{
  "norm_place": "pre",
  "bias": "qkv",
  "beta1": 0.95,
  "weight_decay": 0.0,
  "dataset": "wikipedia_en"
}
Each number is 50 + 15 x the weight over the matrix's rms, rounded and kept within 0 to 99. Layers, rows and columns count from 0.

# gate: layer 10 MLP gate, 1024x384, rms 0.11, rows 452-473, columns 336-383
# up: layer 10 MLP up, 1024x384, rms 0.117, rows 452-472, columns 336-383
# down: layer 10 MLP down (transposed), 1024x384, rms 0.111, rows 452-472, columns 336-383
gate452:51 47 45 47 64 68 31 27 41 36 53 21 48 40 38 58 51 38 23 28 46 57 65 28 32 74 49 46 89 28 35 62 36 84 41 71 45 66 30 44 39 39 75 33 54 60 66 71
up452:43 37 65 59 37 34 61 55 46 34 54 42 43 66 61 59 61 53 22 36 48 60 20 09 51 45 33 44 46 70 60 64 53 37 61 59 36 37 40 47 63 46 45 52 38 64 38 56
down452:67 65 19 53 38 39 40 47 35 45 40 72 30 50 38 53 85 67 44 56 45 61 70 65 32 56 39 26 47 44 34 62 54 54 38 48 62 41 50 49 59 74 55 59 38 51 52 72
gate453:30 66 33 72 46 33 32 62 47 47 60 61 30 55 55 68 80 44 59 52 44 57 70 64 57 61 45 38 39 42 48 35 35 47 24 60 82 42 50 36 24 57 46 51 50 51 60 52
up453:57 66 61 30 37 47 68 32 32 59 27 41 68 66 45 42 45 53 38 45 79 79 49 63 57 28 49 45 51 43 54 68 23 42 48 40 54 72 30 60 60 29 57 41 48 29 27 32
down453:49 35 73 64 37 64 67 71 77 25 40 35 64 56 49 44 78 56 39 25 49 56 70 56 35 48 47 46 26 58 50 31 58 63 59 89 62 47 70 46 50 52 42 50 46 36 40 34
gate454:45 58 29 69 71 61 37 55 21 51 65 76 40 55 50 37 47 48 41 37 49 24 61 37 54 61 23 19 37 74 71 82 62 54 31 28 45 48 37 38 77 71 52 60 45 31 75 44
up454:36 53 66 48 47 49 33 52 48 30 35 57 28 50 55 36 54 38 56 61 61 50 55 44 43 41 43 63 61 52 42 25 43 34 45 87 39 75 26 64 35 28 24 42 53 50 52 57
down454:32 69 50 57 53 42 38 41 45 38 43 53 62 51 27 57 34 39 42 47 54 42 50 85 26 65 61 51 31 54 36 41 88 37 46 34 67 33 24 58 47 85 40 45 58 60 36 61
gate455:44 30 62 40 41 33 03 76 50 80 34 41 65 34 61 52 43 72 56 60 72 61 66 41 43 33 37 37 80 72 42 68 48 36 42 62 67 36 58 82 42 67 43 40 45 26 70 22
up455:49 26 46 68 66 50 65 29 46 48 46 34 55 55 61 46 50 24 41 43 33 50 58 51 56 54 38 34 68 50 48 64 53 47 55 69 72 34 59 54 71 60 58 26 44 70 28 55
down455:51 53 60 48 60 66 35 73 45 43 57 55 74 56 38 55 55 28 42 62 67 51 48 54 45 26 47 44 57 83 67 37 29 26 39 70 31 55 48 54 67 56 56 48 63 59 42 38
gate456:35 42 59 56 53 41 42 24 32 46 42 24 41 71 63 42 32 47 23 19 66 62 67 52 37 62 41 55 67 37 22 24 79 76 18 43 54 86 53 42 41 53 63 39 43 52 31 60
up456:81 26 22 45 33 70 49 36 58 40 29 16 58 46 32 15 59 78 36 40 40 56 80 45 51 74 20 27 60 49 62 35 66 42 46 51 53 37 52 49 36 27 54 35 35 65 38 68
down456:68 68 44 72 52 73 60 37 43 44 30 36 63 29 57 61 52 38 72 65 43 39 70 29 53 86 54 52 36 81 61 67 47 48 49 71 61 37 66 23 49 42 14 51 46 26 69 39
gate457:32 54 75 40 82 61 49 95 73 69 26 24 25 53 53 43 57 42 38 54 48 50 56 58 46 51 60 40 39 09 38 31 44 63 40 35 62 61 34 54 46 37 57 34 19 56 51 51
up457:72 67 53 32 29 24 56 52 46 49 46 40 44 52 71 30 48 53 46 76 55 41 56 36 58 59 41 48 66 42 31 51 79 35 53 49 31 38 63 46 70 72 46 34 65 49 30 54
down457:67 77 60 68 55 34 54 40 77 30 58 55 47 40 44 56 62 59 39 45 43 67 53 65 22 42 29 63 38 37 46 60 53 37 54 83 43 65 61 52 16 51 40 71 36 32 33 72
gate458:60 33 42 66 60 73 29 21 32 41 44 44 51 47 28 55 40 66 46 69 63 39 64 82 58 57 71 86 53 63 35 60 49 53 21 45 22 59 44 69 73 49 49 46 81 78 26 40
up458:40 61 46 72 37 66 65 63 62 31 67 56 39 41 82 70 28 40 68 77 42 74 73 39 45 59 62 57 41 46 34 47 89 69 86 42 62 33 46 65 65 26 47 52 53 74 44 47
down458:22 47 56 64 41 44 44 80 65 46 44 35 59 59 34 37 53 50 30 36 55 24 40 23 36 32 74 69 75 58 55 72 38 28 28 55 50 34 51 61 71 25 55 66 49 56 58 43
gate459:55 68 44 69 37 52 56 49 39 61 26 51 45 66 62 68 30 64 45 31 72 52 49 27 51 71 59 49 49 35 45 34 47 55 41 62 69 50 45 19 51 51 49 63 45 47 40 64
up459:20 64 43 61 38 45 24 52 56 69 53 56 47 66 57 32 35 35 54 58 53 67 85 33 65 63 76 74 37 39 51 43 55 52 59 57 46 24 49 49 42 47 46 56 43 65 52 76
down459:25 56 45 44 43 52 57 32 43 28 45 22 29 61 20 42 59 74 48 70 60 59 25 31 41 39 52 22 41 33 57 46 37 24 37 36 42 51 37 47 70 60 31 72 63 34 63 37
gate460:53 22 46 69 56 28 36 49 43 34 43 53 62 47 44 15 38 54 53 39 62 24 71 63 53 52 46 42 57 73 19 47 69 67 50 50 69 32 40 46 75 27 47 30 67 69 60 50
up460:60 72 46 16 46 44 36 94 43 51 39 33 46 43 19 49 53 62 58 69 48 28 68 50 49 58 40 41 73 35 57 77 86 55 63 56 50 55 70 54 62 49 48 42 72 43 27 60
down460:43 54 27 51 49 61 65 38 34 42 31 45 59 65 35 63 35 42 36 74 69 49 58 51 26 66 51 44 45 43 41 59 65 70 46 46 58 41 30 54 32 67 64 54 62 66 18 69
gate461:70 58 66 62 46 55 40 37 43 66 65 61 87 64 49 60 41 30 71 57 57 39 65 71 30 67 49 50 53 26 24 34 44 67 58 38 34 46 43 67 69 53 57 53 67 63 45 32
up461:60 64 25 47 43 44 65 42 45 58 83 63 41 34 49 43 54 29 71 37 74 09 34 41 53 39 46 48 56 47 60 67 31 44 44 61 53 33 48 43 29 64 47 47 70 44 57 05
down461:60 49 51 36 68 61 64 60 28 29 84 47 58 45 58 41 57 51 51 52 51 56 38 48 88 28 32 52 50 49 55 63 66 52 47 48 57 49 56 42 84 74 65 29 55 54 51 43
gate462:32 57 65 48 63 41 62 52 72 45 59 43 55 34 58 74 51 35 62 85 30 82 66 42 40 25 64 42 33 60 33 48 35 70 42 33 47 36 25 58 67 55 61 33 29 42 60 48
up462:56 54 13 33 42 54 44 48 43 46 47 64 49 42 62 39 68 51 81 39 38 39 73 52 56 57 41 30 34 33 43 08 66 47 59 09 74 33 47 40 42 44 47 46 42 50 52 62
down462:50 25 83 37 72 64 76 49 39 46 45 32 54 73 48 44 27 39 54 55 59 25 50 93 17 19 64 39 46 41 61 46 58 66 47 59 69 29 23 82 25 27 56 43 39 64 67 55
gate463:44 51 48 56 57 85 55 31 40 50 57 34 69 45 42 36 43 59 58 65 33 43 32 64 48 35 66 60 20 52 35 65 45 56 31 31 55 68 64 29 38 60 31 41 43 47 62 55
up463:49 57 57 54 44 65 50 28 51 37 63 48 71 65 68 47 26 56 55 84 74 28 68 56 55 58 56 57 66 44 46 81 66 51 28 49 55 39 45 38 53 50 36 59 38 25 35 53
down463:68 34 43 47 61 39 36 93 50 24 59 55 59 67 43 31 37 51 28 64 43 57 57 50 67 24 61 38 79 63 49 64 63 54 51 70 35 40 42 47 67 40 65 57 53 40 34 50
gate464:59 60 35 56 55 44 34 35 48 42 41 65 50 42 14 32 45 34 83 27 42 53 29 48 45 58 44 60 45 85 77 73 40 54 43 45 79 32 42 45 32 21 28 84 46 52 71 73
up464:55 33 52 91 46 40 13 38 68 34 49 41 29 57 36 42 48 50 70 65 64 67 54 68 48 51 51 37 40 14 18 58 90 32 31 46 45 48 46 59 56 16 78 59 06 47 46 37
down464:47 45 28 16 63 59 45 31 45 40 66 32 51 54 51 53 49 57 16 45 54 15 47 56 10 46 81 40 74 63 71 43 42 55 53 74 64 38 60 43 50 67 38 39 75 58 56 37
gate465:32 52 77 47 53 41 78 61 55 37 58 76 35 42 43 53 48 55 50 53 52 61 48 43 38 35 60 39 57 36 45 44 44 67 85 58 74 35 73 46 81 51 61 34 71 62 44 45
up465:72 58 46 63 54 23 26 36 27 57 72 42 22 49 69 53 56 67 54 45 41 42 57 39 67 23 47 40 70 46 68 60 71 51 35 53 52 33 74 56 58 61 41 37 49 64 47 43
down465:49 50 46 33 44 35 22 63 47 58 22 48 44 52 40 55 67 57 39 83 37 44 44 56 44 62 56 49 57 64 42 51 45 22 65 44 55 24 71 43 26 47 77 71 52 38 47 45
gate466:77 42 37 44 58 49 52 60 52 49 64 49 54 20 66 51 26 46 21 44 52 58 64 44 51 36 54 53 47 65 78 37 74 49 58 60 47 38 36 66 26 34 78 47 39 54 61 75
up466:37 65 64 30 37 52 46 75 84 46 20 45 31 49 64 46 71 43 40 44 60 44 61 60 40 52 49 48 21 84 74 50 52 64 57 58 44 55 48 34 37 31 70 39 58 64 38 68
down466:41 39 59 55 29 46 64 66 56 22 30 43 52 52 69 66 78 39 54 30 65 47 47 47 68 61 77 47 56 67 33 71 53 51 45 52 37 89 62 40 81 62 45 48 51 34 53 72
gate467:59 51 65 46 27 69 49 62 40 57 45 34 91 48 37 62 54 59 41 51 63 34 52 31 53 52 91 51 54 49 45 73 52 43 55 70 60 54 48 38 51 39 52 47 59 51 50 39
up467:49 61 41 58 41 64 64 56 20 71 29 48 60 40 34 74 81 46 34 58 66 25 57 58 60 39 46 39 66 67 25 47 67 43 53 76 62 58 54 72 68 52 45 50 62 75 64 67
down467:33 37 43 43 57 45 62 46 33 45 67 62 21 70 51 51 49 61 65 43 32 58 39 43 56 84 39 25 73 26 62 67 69 36 30 73 51 47 22 27 71 28 66 63 35 63 35 68
gate468:34 85 65 46 47 52 33 53 34 57 54 59 33 44 43 43 14 42 56 46 87 59 51 47 50 45 42 39 53 25 28 51 56 83 49 60 36 22 61 51 25 64 58 54 64 72 63 70
up468:64 52 55 45 58 39 45 80 75 59 39 54 72 56 92 40 41 55 51 34 31 43 62 31 50 44 61 32 48 60 41 25 70 37 40 41 65 59 41 54 19 59 48 31 69 80 77 44
down468:61 78 52 55 83 41 42 48 62 61 33 59 43 53 11 46 38 30 60 59 79 65 63 58 20 55 83 54 54 42 49 65 23 42 49 71 36 20 58 61 52 27 63 39 57 47 55 63
gate469:58 39 54 25 46 19 14 93 41 33 44 52 36 38 58 45 44 68 33 50 38 48 41 29 45 72 59 59 58 47 78 68 90 18 28 63 67 45 47 57 34 18 55 88 54 36 42 42
up469:57 45 42 39 58 40 48 65 39 42 40 51 46 49 49 61 57 84 40 41 33 68 64 47 44 37 48 57 69 57 39 68 51 42 65 58 55 43 43 91 58 30 37 65 67 72 81 37
down469:64 39 54 45 09 46 73 56 54 59 75 76 57 48 91 32 24 42 53 52 19 14 59 51 39 84 45 79 68 58 45 54 33 55 67 32 51 51 50 38 82 50 38 32 59 44 57 62
gate470:52 32 41 65 58 39 30 57 59 38 60 79 40 47 56 45 69 50 42 64 72 46 56 41 56 43 56 50 32 39 32 42 57 31 52 63 29 25 56 48 35 59 66 36 44 71 41 44
up470:83 62 46 37 76 57 52 46 69 56 38 36 62 40 72 31 50 29 57 77 61 24 31 58 50 42 59 62 89 53 50 27 36 75 40 66 23 43 41 50 47 67 48 61 39 41 52 67
down470:33 57 76 93 60 38 55 36 55 51 30 39 32 50 50 49 43 50 29 62 29 54 61 45 50 32 30 18 26 56 64 52 36 39 60 42 31 56 86 42 11 68 62 52 65 63 74 70
gate471:75 40 58 46 39 85 53 58 58 54 36 71 63 59 58 58 73 66 56 49 89 36 68 67 38 41 58 27 67 45 42 37 29 62 68 69 40 10 50 57 47 49 72 30 44 12 63 46
up471:53 63 57 58 84 46 23 35 50 49 57 70 46 50 53 62 46 40 60 55 47 76 79 36 49 57 48 35 41 41 47 61 42 32 52 63 51 66 62 65 40 33 19 70 28 70 60 57
down471:28 52 39 76 51 27 22 48 56 28 40 40 26 53 59 62 30 58 58 45 79 62 65 67 18 78 59 40 32 51 48 45 53 27 50 33 11 42 49 46 48 24 42 53 36 44 64 53
gate472:57 27 60 64 62 29 58 34 65 51 57 60 54 45 43 56 62 81 24 72 33 51 15 40 53 32 56 61 55 64 37 22 62 34 75 53 38 60 41 28 45 44 39 71 52 59 46 34
up472:69 33 27 54 34 51 76 33 77 71 21 62 52 61 69 36 37 57 37 53 47 49 75 53 48 61 67 34 46 52 41 55 43 48 67 53 55 51 64 36 85 55 53 62 60 54 83 44
down472:83 69 56 59 57 73 57 36 41 67 58 58 58 61 39 61 57 57 48 63 56 64 58 45 77 27 25 40 07 43 52 44 31 51 66 67 53 45 34 45 45 45 40 42 61 42 47 58
gate473:34 50 55 31 49 40 84 39 28 44 43 47 42 38 36 41 23 47 57 56 52 55 41 56 50 47 45 54 70 56 50 49 61 39 63 59 62 39 45 38 58 47 65 36 42 48 23 35